From a checkpoint of a small transformer trained on Wikipedia.
Size: 9 layers, width 64, 2 heads of 32, MLP 192 SwiGLU, vocabulary 8192, 1M parameters.
Architecture: RMSNorm before each block, rotary positions, no biases in attention or MLP, tied embeddings.
Training: a variant of Muon for these matrices, 114M tokens, 6983 steps.
Each number is 128 + 24 x the weight over its row's rms, rounded and kept within 0 to 255. Layers, rows and columns count from 0. Numbers have three digits each. The size before them is the row's rms in percent of the matrix's.

# layer 3 MLP gate, 192x64, rms 0.156, rows 33-104, columns 0-63
110:104139127145147055149111145135159163111119094104172132123112100142142141129169155117117117171094189147128120143129110121133135138153142127152146110098125168180127108107113100143104151134137131
109:106051074126104102112115131106113108134151112149156118115165116135162099121109152106095101127124126145119148139143124101111109128115096122092068161114111097123131086142111139151135162134141128
081:124160181120140133146124105101129145148157084092148113142112126125113127122138139162159144105102119108123115152140128138158155157198081103143129137132133137132152134113112081125078120121181151
104:146153114129120097086135137147126141114120134104143139090081096143060126156128129125130146168127106104101122116134161138165131093133134151088139149184120155098105156123141096117109098129133167
093:143108133113157115111105124116120162152154129185110132137087109172156123121143125173135134125118138175128153159090114106151146124109132108118149180134137133119168150123123186085110147162108132
096:128092092130138150144098114136172104176124134121127122115117132147165088094091099151125119137137106114147087130109135130150134097196118169127130109102181131165130138142113112099144121120156103
104:094090154130123107137124111112134088107094114134201133117107127145152134126090111154146118110120103084147138087107160120083129152138095140128136115151106135084123178145124127153156104109111141
087:138141097108190127146126101173112119127112137132151103154116153120136131136114130115189147123163133089118138147149187109153148120087134123109120121164135160093120106124143111117113137082097161
106:159123145165121103133163130091118152168176138115141122151124107114163126117096182157154128143110144134122132113158129107119090123150135144125080133084144119128103142119120189147147135097151169
103:130143128126146191116177085144143096095108109117135176132116128151101097124137098096116140131178147101149167158122148155126143125137115142118130116127107160164140104109143073090129133134140134
085:140128078099164155155153161111129141155115131142161135146109115098145112121136139095105155131119075126105174140098179130142114105118137129111149102112136111080108114081148113115136141165161152
085:167155139137124132122171114125144118138133158116097127120128141078127119079115159140115132147106137141127086107145134121122123166115098087110115115110160117133163160074092093127079125117087162
086:145142071123105171133160111135143131161137140130171128131132142166143146162101099114088146123150091116134142148135123143147112138102140146111080164158143116160129109092130123120168079154167132
082:118107139149110137109142146128150173108145178149076170153140121180137107128141101127096134104117122117126112108105125139138169121134159078156085123149107145119133155136104109152128170134169108
102:160098113155160158119132102104118121089090110109171109099128132130151147122143127141154154135102134173104112165123134138117110143174125076149138125171179088150143100144119098137127125147144104
079:132100133102126135164102115142064155126137123160134144105145125170144135134111164116095111139152110145145081082132120148132144169103109095105137128153118092085113113082142102139126111129086121
128:124142159131131094101139121168144154162097149124106111186105157124130119097146124143103113128109136138093156094120139120137119066130116138153105064113133171136102158081120139117100124127134126
087:091100166112093099081173100100138111172156099158141132138113132118139128101083139130152080136095107135118124131136145107129104142157129163137132130113133093151136130097095154086146131107111151
086:152146075124150162149145158123128115089121127143150158116131123124132161084123114138123185122141114113135143103133138181127127166101111163157139084118157116085144125092136130120146140177095126
111:156137103101137099104107104169161167149141170154126120141100135141119120108151136149108108135152108102122097128112123116144115130142142067099144109145158150135139120141120087156077165094155089
095:161102117130107161107079131149134101148149111113092165177086105152141155164165150102135119121105158137138138122144140109107180104109107141115155128117109107116160111143180132155125108122152129
091:133115156127133139144190139149144162108122160148129113115140120118089118127182117135131176141144086152142116072148100110165099111116131130156159166171137099133108122119140116099158124136133096
089:139149104102131155118144125114149130142115154127125123090102116116137152122144079101123166094095095108178123160122081138159154147176161143131103104075149156114112152126109124130149161118103142
100:121105123132157129126169126161162134116162074124126105181115144165089120137118153124154109145098152141182137150157164139142150122125121172141096155120113108108166130104127143151157119157152117
086:141167146095141132139127145140133113162108130126154115122126124094153148128138145156096140100119123091130100147095151155167117129093141086163119144075103101128144134162089102083156119167093136
106:105129128106156133116144120108190166132174137128126131108125132141117140087136157140140107169100140162121084153107153112124108117134164098100078115157137146146134169148112132140070134111157133
116:114132129119153175108127121125130142144136134094125115099131086159122161117105158133107125118110086184142179164159116127073131139145141125121126125083167130159121159121097127083098115121155131
131:137106091095104138144137114119132149163115129117134104112130109103143143121101171114099100136103127122099077140138078118136107135181168111124139153123127127133144105196133174156123147155115096
102:112117152175147128105131110092133100156133155141133131187141091126118171111080137148154086122171124145165108094128119145106092147121127118090083090101137139144132112152134153113129110145131120
085:116117123119146137134131070128162131139118131141094102113135119120186130121119164079150163125132125155139162150125120117120084098205149136149105136130125086098117142145134119104148109147103093
113:149150125153110122146088144166164097135167127111151150120140080140119108130133105098122116140114143157119132137169122123140103112098153131098123112146148154094159101052149168126092148139126110
087:091169128112097146093142097121136154114133085143142133149124157130132098110094116142131156136113108084093158103135091169125092117112139117165139187093138163090125113120119147124095128128119106
090:165185100131154132152175100141116159140125122096126133142157155102139156142116167091136136130142099157111146139108098101112135084142169118155153133128092112162102114147104110151127162110158125
088:130150107125112136130120128127116136106165125092090116172141069115094109128143176098121138105109123148129100155131150127113099097131147145126157114101076138122124123163143145133154050148129135
091:151127087109151145124110133100119124112127163133158076135135151131113113123096114055134163120105117125123074147121102151096131113116145133117090129121105144134095134167083168102155150133103144
109:129156137122112152161137132118121118131150119101084119126124121118154159134136125087178123120150139116118152129164073140118111121098148107122081147097163124183148086127170117146121152157132079
083:100112178171101099167130100161134138144123134114149149143122163144095118124135135116073090104137158144108135196131143117133171132118150146092113112143100141173131117122125116132099150138107126
071:147157104109170077115089112151133080095137156153126154119129139123083126120115132089151139135119129142130108165117150101153150155116132107088151115141144100081180134104154145148116133162123147
102:132143146144151133130131125160131123152188171106153132077123139109140131133138137063095110173075125126131116127185101123139118154124153139105116139103132133136081127151159126134143136164129102
118:102145066117154140117141159111093149135129089091161131147125150117141151154180100137116149130142173098169158129119150117100147124119114120150161121077132104137141125120106125124129174090138143
119:133144121116089127089162144158132165116152112098125127101101115123062127134118101131121146195146122142113110112119146112123174132123113128106145124157154170114127155133146105138098079095137095
088:126132082123152111118109168120105182135133129109158091134139161108078125119154151149094126157119116128108093180122143160138162136104133149115086132158147112165137109084141156113151142129120107
086:080149107133143109131113118144096111164098138115111116112117154113133117176091173130106078135116112125118140145144116142099120063100120155120117159155122127139146171123120122076161119127113165
094:174139116127127153130139163111146106141124121143181138098121131120145116118104120108163118140094071134118142084132078101154136175105136116113085106144152105150114126120106129078126139113103090
091:117108130133124104093107120101150110147122132132137097158139112119130108116117129102147151118093095139169117175159084130149096116070128122154166145098114149112138145120127112127145136053132173
091:134120162128160109117132155168118102142132154108131164139122125116161137100117147119142114147116138130082117165093097161172098109124142130172076099107153135133116120090155136083103136158158103
098:148130144146173116162098100087149139102148140126134127096152127148153121125156155097095125136121115119096102127093108111118132114094135112071154137120105135126163162169121075118102118101172116
115:143146139137129121124113124128108139123135135114102085147102147105113128111137119160175143146136118114114112171168138140147159134132163147168130140099200114140116138078111136103096129059110156
127:157113131133107118135144146136162156164130179115104097153154130109108130062067151124119120139116132188131160140129074156109096128142131096130133148110101115129114118146134111166117152126132115
129:158093163121089126108128128096145177128155173141134106112161105144135116133138142110129131123134125136115081125105123084118107127168131109109107120121138166118107136185104111166079166133165128
092:160093137101141139162089113120135176108130108140152138106156098093064141135129167091151178105132140108114096133137144134109139144154130091114101141129142161105137098122145106115150127166137106
085:091115137144116126129144135131100130136101113128166141098119116127115133129119080199101095088177145121167122076121093121114135121104090143116151137105106104085164137111129132120155098115121147
086:109124156104135100111116141158134146159111110134139123157110117120111116161101160119126163185139130147134128134116140112093130109099148072136112109187166135125148102166121085129115119131186153
088:119147163137104111130107126123174149117164122111113182120127129121087164135162124130149150091079121151123151110120136160110137067116091102130080153141140159121105117102122177128133125144139133
074:131142143116155156143122103162120139144124107150139113145066061139088116134175134126137162129159136128108123147117105140162157143161149125142142096093142130128130095123102135166071120120108100
104:129156130122105078145124087109151108128123151157097107164138123152136162138127151107152105138136149115101138140112129096140095086157141103101105154151176165096159145123119127163081113096141150
122:101128107129123131092108145156133127180125136132096127140153169113091085162138113094145143173131110113161138108151140129156162092135157130130115170118093109191133113134104144137119141107102100
088:086133105116155116155111102167152137160132111141126132106129120156090160060111096114119125173101151176131141123111110139187146119132120136155127151133142119130133119114127131107114099118136192
106:088116103140109129147125164138209080155111142130122157161124136111111117136143148117109087126103155146173155140112122149159124113121147095138130159107145115144182087119126129144136144135100143
118:154110120138138135141160144134146097100139147093125153089121161117117147127113084105130135134189131078126128144097118126177138125177115121148129121136135151133137153085146143177084120130109083
104:128138115084126092108162139128155129163132085110136115131129098136119114165148074142101143095107130131090131151111111120123134114188107108135116089158150125193150138155118157122153141113109122
101:141143153115121145133144116103199155136151091130129124115115116130134120145142160134160102153117161158120112162121185123109097146122164132100121168157135156156104089156175149151123142134100111
124:154113129134130160129115125109163175181113133115116134094156131100153160089146161095142116154122149145124132154102099155102108116128216118124113132133117142104098141115120142095096134140112129
078:126150124120115120125143098133108129087103145097159160134128170151161108094104157149112123111126099101118120118095101100150158129116091120133152142152166162117174160173130115109133142168102171
105:154111057109152154124138100096120148121133119107139141133117133125128116135106126152150120116148106175131094166120123106131140112097162129162178172148096143127114088116115062107109150119126124
115:126138149135144159129116139115114128141117123101134152103091125099100152085128114125140133155097100164116107138074111117130127098150192160165097107143163099109075103125149103121114129100096113
092:133065133122120116105143131104104120136107138129135145136209157159119116113163129114118126138110128146153107126133094127129159131103149108128132119122104076115106178134122080083163137140113095
097:164098130178110128108089116104091121140148139164128100127116131129094120132111166134129082138129146170138108141145095082112116101123136133137136104159154144088126117142162164147111140116190151
079:086142137109152143112169108094142144120142120104157082157107072164116158088136147121152106162161137156117109110126133129149149135102136149121158119144135113151118141130127169122168094166150160
092:151093127132128104141160144103151113108130126141175109100103081114145124140114120124109141126132137120132105108082116117120170109130079161095110138100090114127102149146112087195154145116098151
133:087161131151104139131142131147138112097112116122121133112202120126126132085138123128148135149104114145083137153163099140108115143138132125154096130115204121131125122102142101156106092094167109
088:153127110104151145127135124116109164145138144089129148122130118159085173074132134135130174168153127146138127183134106135154111126121133119136150164115094120095155155123110107166173157153099140
# layer 3 MLP up, 192x64, rms 0.157, rows 33-103, columns 0-63
096:080130098093154107131150172162123136120117095150111127112111122141116131146156139146115143146135162126115115145125135196156095128141060170147095116112128122162134114132140151127155171114126152
103:121157108129142089123130108098149122084183164161122109134127061177130143127142079118130145156137138159120116136182123124131107134135100122103148137137133104136126103171121129159100142147130098
072:154107131155093136110106144134115078172065144140113087141095127123141153129081138121147114133105114147130111111126150059148121124121169136123164119105111116104092130132136163133164135111139124
101:126136141130137145104163160121172118095170125151063161105154118083135148113096111123160109139118124128153159143166154159162146110120131165119120132153148094127122128129115120088086123149125095
092:132136137145128113147167129142110123121122098156109111150119121156112098122103083156129122133112128142077125170119146130159153110126115143126080206139105111096117160118138082087124143129107168
095:131103110132145120109119143148112109124131126106117109146162112131114088093125110149121119124209151087135069129118124133150136096157102155120140097169173128129121151114153078130122100122160111
099:142123133095083112124137137126094149119153162121126110120103114165104106130095144107138111141157118135151148082126087058103125078132118110133131121135122152123104120179115135141170166146148162
095:113088092135114122100153125166119120153118126106183078118107108126117087149160179148099131143135115134098074112121126092147117143111117141133129091140140126127142136126094090128125134178118166
097:149138142144127142126160127154136152106172159075077099146139113136124118136136126167141128163147143189111110129145110141098119100125155125125117138152139114145137125137159086171111136122183081
089:122143126113133127190105155154138166159125120168094096151131126108131171081120113126106140165079122124106084118127146126131129115114108111156121130186098097113123130161119149131130097146163117
103:110128134119122124167166162112126118135139148150137148141168120103147149104105134130172108142092110148132178118108126146128156123126149063134192110128135110171113114121149110140122134163185129
096:128127085149175158094162090138124104123168113145121119176113125157126156165122132128129107112140115127101121144170132153151166142102108169133138147099148118135126118090177116084103128146154140
096:126139111159133139158143127152168120138116164138192133112148144160137152101126131136160146141117104159123107131158096142147161125108144099157201159150131148174136154141148127116144083138134127
100:130124136124132136120099132166157106151118095163130105143147133137131155121122091131086137129157121127224143130109143142084150145154129148151147138129138151118137126115160121181129092170158121
101:123137144098105135130110156139122157156168133150114140117118128171147079154147097136113097130203090084148110113106110125118169136127102131145095146133119172121130124100142110108117119135131179
110:139140162145130153085137099129069135149112132102191111123145119204124113112128173114138104139133118118165136119098137113146124115128095134106115103141101126134106124105108100163097157101140126
109:177120108171147120134139170136130128120120113119150138134151116132133132161107097171162131161122145110142112143130116113165086145157123110113107137121185095131071102146153107160107114098162157
078:119124153111132131136157162138114094144162104168140162081152157150153136154102115117153125118130098126130160125181131134122105131135100152169150150123111128125127167124092170107148147071100150
095:129088128143111134102119121173108086140094102126101148126178129128116184108100136142103087110126118123166155121171108157103144140076134128149135152118115117131140118130147133078169106100138128
102:156093092088122107120118136109174134121162162148136119105109109147092136125108145104140103133145101124114096130119103133094108093146105107096104090159153149165105144142119122161127117093190130
099:077109161160103116135143109141079132119144134188152132099160121127107150125130120153083130114126162147174130113115111090134099151110134106122158152085125169125119134170103134143111119123141098
112:108151091130137126151062123127123107140112163123117157127152130171121146132119121127120138093091130134147058155115146120131128138100127122113137094105109192126141125158166131157090131168116139
098:120092140142151139098093125146081113152140151090092137105132129113122118101152115145093102093115090155131166172096119124123142132121154128083130165150126096112112164162137091085144110121144130
097:102133087122120104151148134135120145132095173126124116108124131125105141158116106131141110125099103125106098141120131122090154121120121105141115091181179141165094134100099143117135162125112210
081:103119091165158121101144111147160131121133137114122099162114137090156080121169142151117124134141144149091142119148158090127091151146133112100140092169135148128143136113112122129108174071094121
108:116122143089137113170134082124119113098073119088143095139122147131136122118130089133135160181137146108132151126131116129083154127158120141139124121118143168182117106085140134104120173098142101
104:101144122129118116135084115132127141097088073167163107152148154113155122129139114087143157136139122107078149163145164163116119102135164120133133118075112120136136121180151110145147141108101125
116:123108092126113144156153122148112158136157122106107131153158159134129086090150140086103101131184147103140118098113133164120145143180182145141129128130109133119121109172134123172108128158144107
090:136102125088062128140146139144132137113143130110109137108127162143184120121104109154141123112089183142134130150124127153129157115125137129198160131107106095109098155095135144111169152127116127
110:139121146108196139127131107146150148156112134103107119123140165109069145097138158139125128123128160105130123117104142122072160131126143113096148142141083131107130115097165109182143093128156114
095:089128112129122103155138124117068123116124160138133093130101160157133140081124112150151119163188121091102096097107149117150140129152138085085173111133128104124105118143146129160107126117116113
097:114109151135107115138096128134107114166120114126105165075127111163157137088116154111082159122151098106149131160132135088125118145150111146132112106119152145138123138167086151101131119057147141
111:125095152089119138137139092147103137105103116111122122127143148136144185104071125130138165149170145103147111113091100083116138142110145139182139133138142168120094135129084157140113115121155124
098:114098132114171147142111135091122164132159163135145177119172140123137157114134187117129098125105146155134109165131111142140127117093166103118135124106093112150099128116177123131120106172125092
102:147124114105150130111100130146118145125131149132143108178156169150150102102151111093115150136089154131163063147116090140145126149131135095088142137137108153149126129146081117092098162159121112
115:134175130094109105139166091134132152140091116122100126159097109156082160103145111120132150139146071139114128174109163121123161125134107114151142108122173151139139121136151119130125108076147156
066:132124151125086124083129138101149153139154133101142111120133100083114105144155140101172133163165143162112145112154156110125075123176179123142152126134158164157130114113099127135122110159112124
070:125139097122160103123089135147126095126129076156128133126143134126104127165084154085166123129114101136143107162087205134105128114119126117133136118143120115104142141100152178113119154117132165
101:142132116117112111129180136109107082116113153132095152142142122107118081137132107123127176135166126117152119123112110109138123114120105127160118141157150152218115120131143076149122090131138153
098:155123117120128092097127148107115161108153144107118121145127158074143137103152123137124140110131134131126104114140103071117105186095102133150171106073116117118148070148117140137118119106089136
114:133106152164118079112114111120146101095152078110129132143110130183170131108103115167129130132136125150090101131111140122103153131149122114146160083117125144098077117110130126133139121096172166
109:106096135131111095149112105126106166079103141095116132152106134129115095134115124170149128144078078157165113133122135119124129119119090187152112145103159132108147160136116166102161128131134103
101:086119150124156168123088113123130184133147145148095132139116127166137128114123118136177196117159123100152107142143131157139159126139128156145147139145158153137122174068149137135107117136128129
104:102171166156094122183153108138085113116133119133095120114183139132153113132129159112095125117144182126109134112163126117118115125105126187129128096120094152110104108118149147150108110152113143
088:080134149097140114132141144167116122109114131159164112092103144075153157161173145108152133134135104142092097115122137085113145146106176117078123148107113117140156095141133145128123146121108102
105:133150165120166130132168158145114093113095146122134157100135132118068139129113109086127114123096145114107115112098136155124105104115155147134135111134127122154046120143149121103118077119132160
113:132104116130121133122080170124102110136092116096119138130135177089130109111129141200126137136152151160083174074129118137149122120113116156117126173120123100137113123110142089151134126116119102
103:121152125120138146109154128151122104115140130095128142115088151123136146126125108152091100137102150121160127179157077117179117150148109150109109121125212176108103141129127127126096128112148113
121:143139159151125121123127147113081135134122078144130132130137133108115112119137103179117162123102086149076168102140137128171150151114126165133125099115155168194138111117123116115119100089123116
141:145143161125103132107158134107156140142140168124105102116152111137132125164135134096099110133099115138115091145090093129115119100173165102107129143143125161144106130186081116142085157141164150
103:109082122137114127160105157138123109144147093085155126124117159141163106125167123119154114112134120122132154141128127117135138118138060156138066138139100150111153179111139135154096126160142169
084:131116131159118101127186109111132143101139161151138119113134095133138117171126132107131158155166161137113108105126102121105095117187110137117111150155175114147101080143151152159111160135106104
090:112141166134197133160126118075150126125160119138123118117100141160148152132097160119160139181123151150122139100112130160170099131137143128143122102122159098164118112132146154171096153136122116
086:136104109175133143110089120189113136133113160143111108131104104156161162146111122123129142136181133153105111127157166097166115104088143138103124100116164115117111117123165130106111152127086104
074:105118137174079117108100147110121095167129152143128144137127176096157111110101134118117093092101151185147151105148150120078134105135122124116111114124114119136163120138124132149153084165128159
098:136114120141129162125138121122136156139094095117148134097129166041109128092109113136140149134147121171094144149127139155106150151119138125123138097129139080170100089132120147124143146171130093
110:129121164136200104117153090142133123146127156110118100112085125129154176101161139141113087115108148131097115145143166169079110089104141159097137108104108150122144133131131133130156131135138132
096:122143173148147106095154128127187152100138147124113142159132122158114102109160168110119173102083146130120075110118099129132112112121148089096084129160111103128138134121102130132139167113124113
100:163119163142145121115108103128145146142164094164143106129099150128107111142080055102142121130103128118146121121100133107079151087128157142127086090119137125149097117154115093150106151127121124
114:153151138095154067100156144151094097118122186114115123074181143104132149111119109107119122120116137149137112128130144130164109163131135145137107116140154136105144084078141126119112107159139142
100:136105138120142066130126141129122138124141103139116146124146126151133128108098121111124143121145140154092139081100097067183122117127115150129133072165155105150140129123109142146095134098159069
097:135123147139144144159124124124082107130177111142177130098104089155155097157129152127184118137136109129152107166131162122126152149098158115130128171165102136113105137142167157152150109134130099
128:164140171081120146137118130134159103149125141097111105080147128143150150155133153129115108164124144117136104116149108113092110108138138137135193110144128146120122131110160129104093083183104160
105:139140139128135138156121119155154140158139148114140143087112157112102087132119147126143141147133132176113110094154185088096112122142101138112154101149121154115149095163153118133107154204133133
097:093120103126132159126123160138109139107171114173146115105126160163092120132094077140139095132160103116158127112123118125144141090137170154157118112167109141134109102164147152131120157148155172
115:121094134123096122155149148080140082163129125113144110081121134124130135160130148108078135136123110110170116116137150128165151170165183136146108138112139089180136115130121113113150145156143112
107:141117143125138103085146104091161131139134140143156152203105136123087162132175084111131142123130104121128148138125117120167099112131121147127135121092165109087110139126118142084162154128096127
099:123157127095120129155167102117142115132127113141095156095128105171112140172137097106132127125109124078092079115114125147156134122086117143134093137130156149147165092143161144108101113170131092
085:125107139178116124158133101117124096099117116118152116124142135102198110125087150142100077080124167140121164114113134091123149126169146138092106140146106163101119151112133152131131131118152149
106:131146141136081108110167117156155162127145112160124149108171119121175119101108125130143124132120147157135089155129155122110105155118091118138140174143124138139109069152122103108124156130122062
126:144114061147127102093137147131150174107149091137084163188110151128107173103128110156136117154139109114126162130103112109125125137133074119148143117131102152133133134104117164133096126106121123
# layer 3 MLP down (transposed), 192x64, rms 0.0836, rows 33-103, columns 0-63
111:166135138084158122148136164135084146138126115150125111121115062165133163155123104165111164138181137139128155129166161134091109137102134129150128106108141145123107112169141111163145142142109131
096:120137157126158088138146142159114141154126124137126149095101097138118114194154149143128133104138125109131117104106133097141106098157136150120113093152189133158136159168110115183090131151114138
081:129129100174100109132152105151109109117123114103111125145117119174121090103126152143100102150094084085110099125129134113068127106162093130100096125141174119122108160146107132129124158097111117
094:117103150103099137124102134132113129139125121105121085137130156136155129136144105124068126149108135158075111126113155122150136126165146123146093139085103145124093120176090088168114135169151162
106:161113095141153118135144074122151106084139132150147148085125109154174132124109123175126123134173165145115164141150126137124101161137107128147139124182169103130140146121119135135143174129149158
105:125109157132168171125171093128144091137144131088120100089099134161099149121105117133120145124155145132182124130126139132111125089129112160086112123177146141075134146171126135133122141105156123
090:118131099167115122124119147131135120086087121138118144122134135122098130047138117107155131148138134133102141135153149131122126148065106151102152128131130121108123142059139184094123119090126120
078:149130104114109145111122122098141114123121099150114141112091184111124164079121056116179140151133141150131158144158136173135165136127125109148140122127119122143118096121123144104104117133142068
092:137104121097136112148157129157152154126151168132108112123140113147135083151115135162076141142141103163137081100095115114112123116156134109147129115190151129113151128144139061168142139137126143
112:163134130123110156059144142144136117080114171149108132148166153132113153124147131153163132109116124116125095144164085141157159137118125121144117146134100113066136144131122139148084103097117105
082:156138088119085104161145102105142140139109155107130136153123084163150127118130158125092092140115083108147102109116128119113147085152164098117146086135162144104128130167126099139119122121132181
104:116127142090139171112159075142116085088158128119097128147114152136132163162116146125135116147146105151128139132196120104175149157145135134144103108089140144106151139116143134106095093137118111
083:119101143101150100123121117132092148132133160098098110113112150146130111184138099111101124121126096090114102114157122107101123092162098086137116119126138137104080178139084154157094144110118120
101:112142138125127111140122126131143125122119089153130112094119129082113204072114121121129150142127177126152134141149144162118121169148117158120188146130166100137146111085152146125156128134155141
127:127132118124148108131125183133113145119164094125063104126127128105109129119117134137104069095110151163170103134144143126100145138085086138156165103091135121107154110111123139153126165138143147
068:104143130146175147137129166152167127123136095161095137135129159094144162114133104149151144110142145145125156136141124195135135156103126159144156138129158121148156114088163135090132094127102086
124:149131163105142166145130138133100124122126111120121122169116131127102125126111127118116133154128153126133164114115135143190165107136116103129094107067114140112110099197141114135112093139177080
081:135110151136121149149116126109127123115140073148144160136105149106146181139095121147148147102148139167095140151132119188113159130069155123172107122122118083121091125105126129137128146135116087
083:121125140129083128098095091106126142136121163102132095152127139154121091130134118114140097140106111155122135126099110054150155093162151132133106143115096149150106151149119112170083139109163152
097:133094127110148097129154114148150121121136177118119159144134093166151121141131158123085157125127125136130114108159090141088119110150128126126098083095175164130120175161104124130116119086171133
107:142124106121121135164139095120134132094125103102107170110122113145155113148124123093171102147124073120094073114123124131086144111093145126134130134117109157107186118076149099117158102127134126
082:138121149155155140108108130104111100132131128132077089105102132120118130137106081135158147171154160182098150172187140102099118144155125143118111147124109130142125113091101148132093136130123102
101:158115087146104079123144147112100121089093130138144139133131088131139147163136157096086080120092124090095064142129126127142149119153166119142133127147128120092139135141109156112112140148122158
094:111131105148146201144123115140126116136130120113076124157139168123141127110117134149176115131147112157175133136153149147115147128109129143152152144104131157101170149077125113103163128134186126
099:131130137096175117142144174171129129169170100168156130119173121103111130142135146157105148109150155105114127103146144154136128165074120104123126131116140127140133101168156130097141123151080139
116:123153141111087144122099118127122065148115126090126116129122099113116108121156081077164111157142153129095114159137128091111118143132122118150151139071138143132117114106123135157135141167188138
113:149154139128110130129145130109082123121120107145150135088105075112110152139159114115141133082151163126129127125126124104120144142093114114115124108112112104163098089167078147169152171148158088
121:103128106112157109140134091176163122113172129154145101134135135134124136111130185116131119152105107170143148122152098141105093097105100142111119088092138144123148146098135096152117088096170129
097:091134143089123143124078137151129155106107121149117097164115153103134138083162106062127085117117168166082154126090130148162122146120120137113138140110124112138125101124108164114113107117128119
097:105172168169113149107148125119113140150141119112128072154093116122134101145141137134125128087128121168145151115125136080128120111125067132114085104091109138134129126171092153135131151162102114
116:139146113129122157110112143110099101079137184102124140143130198155120143131133131128191115140131148107122062136120095103111109101150137114126140158141120090101139127124144145133148162106121143
088:114127142134119140119084129109153135122134127116116104129102164123137157081105121118160099147127151101118151141135118137154136134130145147131156193114082145112136101049144148096122151081159118
114:101137114129151117168152135124134105201122108128125129127137091110126116165150115165089103127107134148124115120162172159134152113170096114087096110148161085141172130136140115152132133130109143
090:118111120181124114099140147180133136164126094115118106117104135135142107178127083160076147127140104154084150118124129094128120141162098172131103106134138116148140131154098150153110130161123153
091:128118114160118131090142105116145116107127149107149135145139166094116115130118137112123133130107103086129086118073150132119133094146114076148119089126116152092072158141116155090124122077150156
105:139124145151115146110128150112120096079160119145116099117188106131141111130149121132097125128134138083115106099173140129106138150137134154134093132133071120116112098163080136157137166178113124
094:122165114120106117137138128079143132144132144112108083149148137094107112136116113098174103162116157153143095122130135077120083142177109151101148152090140140145133112127087151120096125112150091
076:149133140109151082135118111160118140122108178124152127125123106140103106156088131130097150159110140132145125128098170116113170124119141070106122108122109112043147133097150105104138117134113125
105:149153098132110099109102149119104112145104160141126122147122092127109105122172136159144100107144138114151156164087138094194144116136081113176123153139157105153150135141107144119115152122159155
105:126158113109111151159133101120153151172099119129108086115114139152105134125090133119115150135118076170123112115116113089127132107164167147137125148121097119140126094149163129081110093156080155
108:093139131080140109138114084159179155144120097076114120137081165133140135105136145110125144103149127142168128127110130099093119111088155116128134116141136135127113129079178126127166097135118149
109:097146125133164108135122089142111169121125094129128100117118149094080129149113176141082137077077092155156107110107129124120098140127128125099118146109097121105134159157114107151142103163136138
077:128124112132110104143127110122074170133120150120114104115114092152130081158116177118085135105113106138150115111117129099118093084174100146124123122154142130108110149171082114123131129140156174
091:106135162144120100102110114143138119131135138164106091149118164108104125099161090134130137158125174132114151143166151116129136128132097124105116144142099105148117156134084195149107163167144092
087:160122155133122106117116172118144132068131096113097133149121121106134113120136112104125117171137131150142139132100132152092179136066152140135139169115147148137149107084157092099117142082127129
107:109128092081113114149139117111154136128117130120130133128128106148146162098143154084064078112093137099128129128120107103137098142150152069106157082088125125125094116143104133154114134122137151
085:121144100117098154127130156143109115116102108156116136142110162119116147109118107149144124105118146150151185134162141159147154170131123136173112141133151105134123091081158185138129136165080156
118:101162120143136119140154120145088118106107081121134138098086174126140135132090114120098130127133138143151143112140139096078114150123101117095127107127168165125063112181135134139120141102161129
107:147133124173113131103126129091134070113122123107160143132112103142146137133141096125165112170147139078174114171134134078131160139123114123139147147145122125119173134104126132080153178135145131
139:147116139117149117136154093104152137135171152110112117145149091157146109160126156158099141122114103142125102108125112112111134105133138096120076085086127142101106160185105101155131146086145102
084:129117143117128164130111149150140111158131127118122123088145168127112178102115071153170140131128163138128132136145134198129163141132137157118131144151161114147097142124152127125098094140135066
101:114140147108137115113142106159150117158133099115149157157126136109127100110159139167100124095108132092151124122146167200116109130127057140132115113097143155096151156154158133141154139148114139
081:157135114139110115150148112117114102150107136115153139151121073138147128133111155102091119173115090096148106127098094120080118085141129127148121128118148141115142111181110114135153121093134196
082:131124150112106086099146135122111133181130117095149094100117114123150119114095139116099139130114153156152122102113116065129150114124132107121131104133129094123085139204103119180133143128127153
079:180119108161128120156151114109159148107112157119131128137145106156108115148107118075103132123129143105131045142092116099113149104154114133127144090138135140119129161067136119121116109124121159
109:107163114141110176110113142141108159138101117102152097103084114134127129079115112107122131139145137170104098140135140107110158147127149187110158127117100133163096094092134151106127109150150090
117:116092078140097134137091155121121136103110140141097128193135137138118129092153117143150096166110120113141117148113138116146150135142083157133148163104136131138177120106129117087142152075133160
118:093125109149099110129098107147143133156079113135153109129123119133113133073124115137116106137095152152167171154113115136151144122131117140154144148126172127111133157073120158107119098146117198
104:158109107181131124124127155110148115121090111120130157177152130135097114135107123104158112182093116117125083118082128168134132132147150146123122093145127117091152116090155135079150129099112122
114:141149092153156091125139164139147138137158163102105090108148143110104119103120151150121097114127097075166071135085143106142135096162105140128138129104127131134163102086157133103112127134124122
099:137094119117135139159122127152136155131127132114118124145155122105133082153122170149117120130164096179141131078086143088098122097153157110115105110082104139136130093128128080176109126115143105
114:101105108144151113122130150146180123106153090123085162159134170138148137153149118135093101155120083100095101101108136133134159132122083139152139116121121125133149132134137113129086141117097191
123:119113118103163097143138096163142154149154174112102139150117141144131090183113137118138110177120104099110158094153144138103112109153125126115117075099116117128125144098158113132107094142092096
077:116103145149151144121108167123142129116132115165116131116148137110110179135120080112180139137145141096141142123165131163152160163103167119107116121126108112135119119057157149113115116138113073
104:130114193123175119118113190156095155129131155110110137128110092108153113135129162148114132129105185142116158104094158101114119119166106138156130112117161126134087153133132144123145119144155139
117:107127123133125149142118091144135134128142123096132133160082129111169115127120120086151119163092091084122099124115077181109131120131152158121119155095135165145139127080122118121102129083087124
086:125114094104122113152146128122140172148133113123124170082140095140161098128126169099077128109090111117158085094108103130088103096123145119116148099138132121100141143135106108114171100134125162
104:097127157136104175104102125144147164140153078159118123116099095145130124145111119095132139105113098123157097137107101143104189135074125127123124149108084131115111138152098104108110094110108128
103:105139130118122147109138123130160100152112153115147113163154114150108091081152111132118093147152181117115152137119156141169125121139079133109103087106133133158104186137155150104139162143158126
081:139129148112119068140150111142111141128150117105140117116140074160142102193125157152103122129116100113141096104102125088097101111138116121136126154138140113115114112151102095166101146125076162
118:114131092156105126120094139107142156131135165118101159154131171157135133107137086107161104123126079122096144173135105109145147091111120090131092136145152148131148167126133138067106128102109130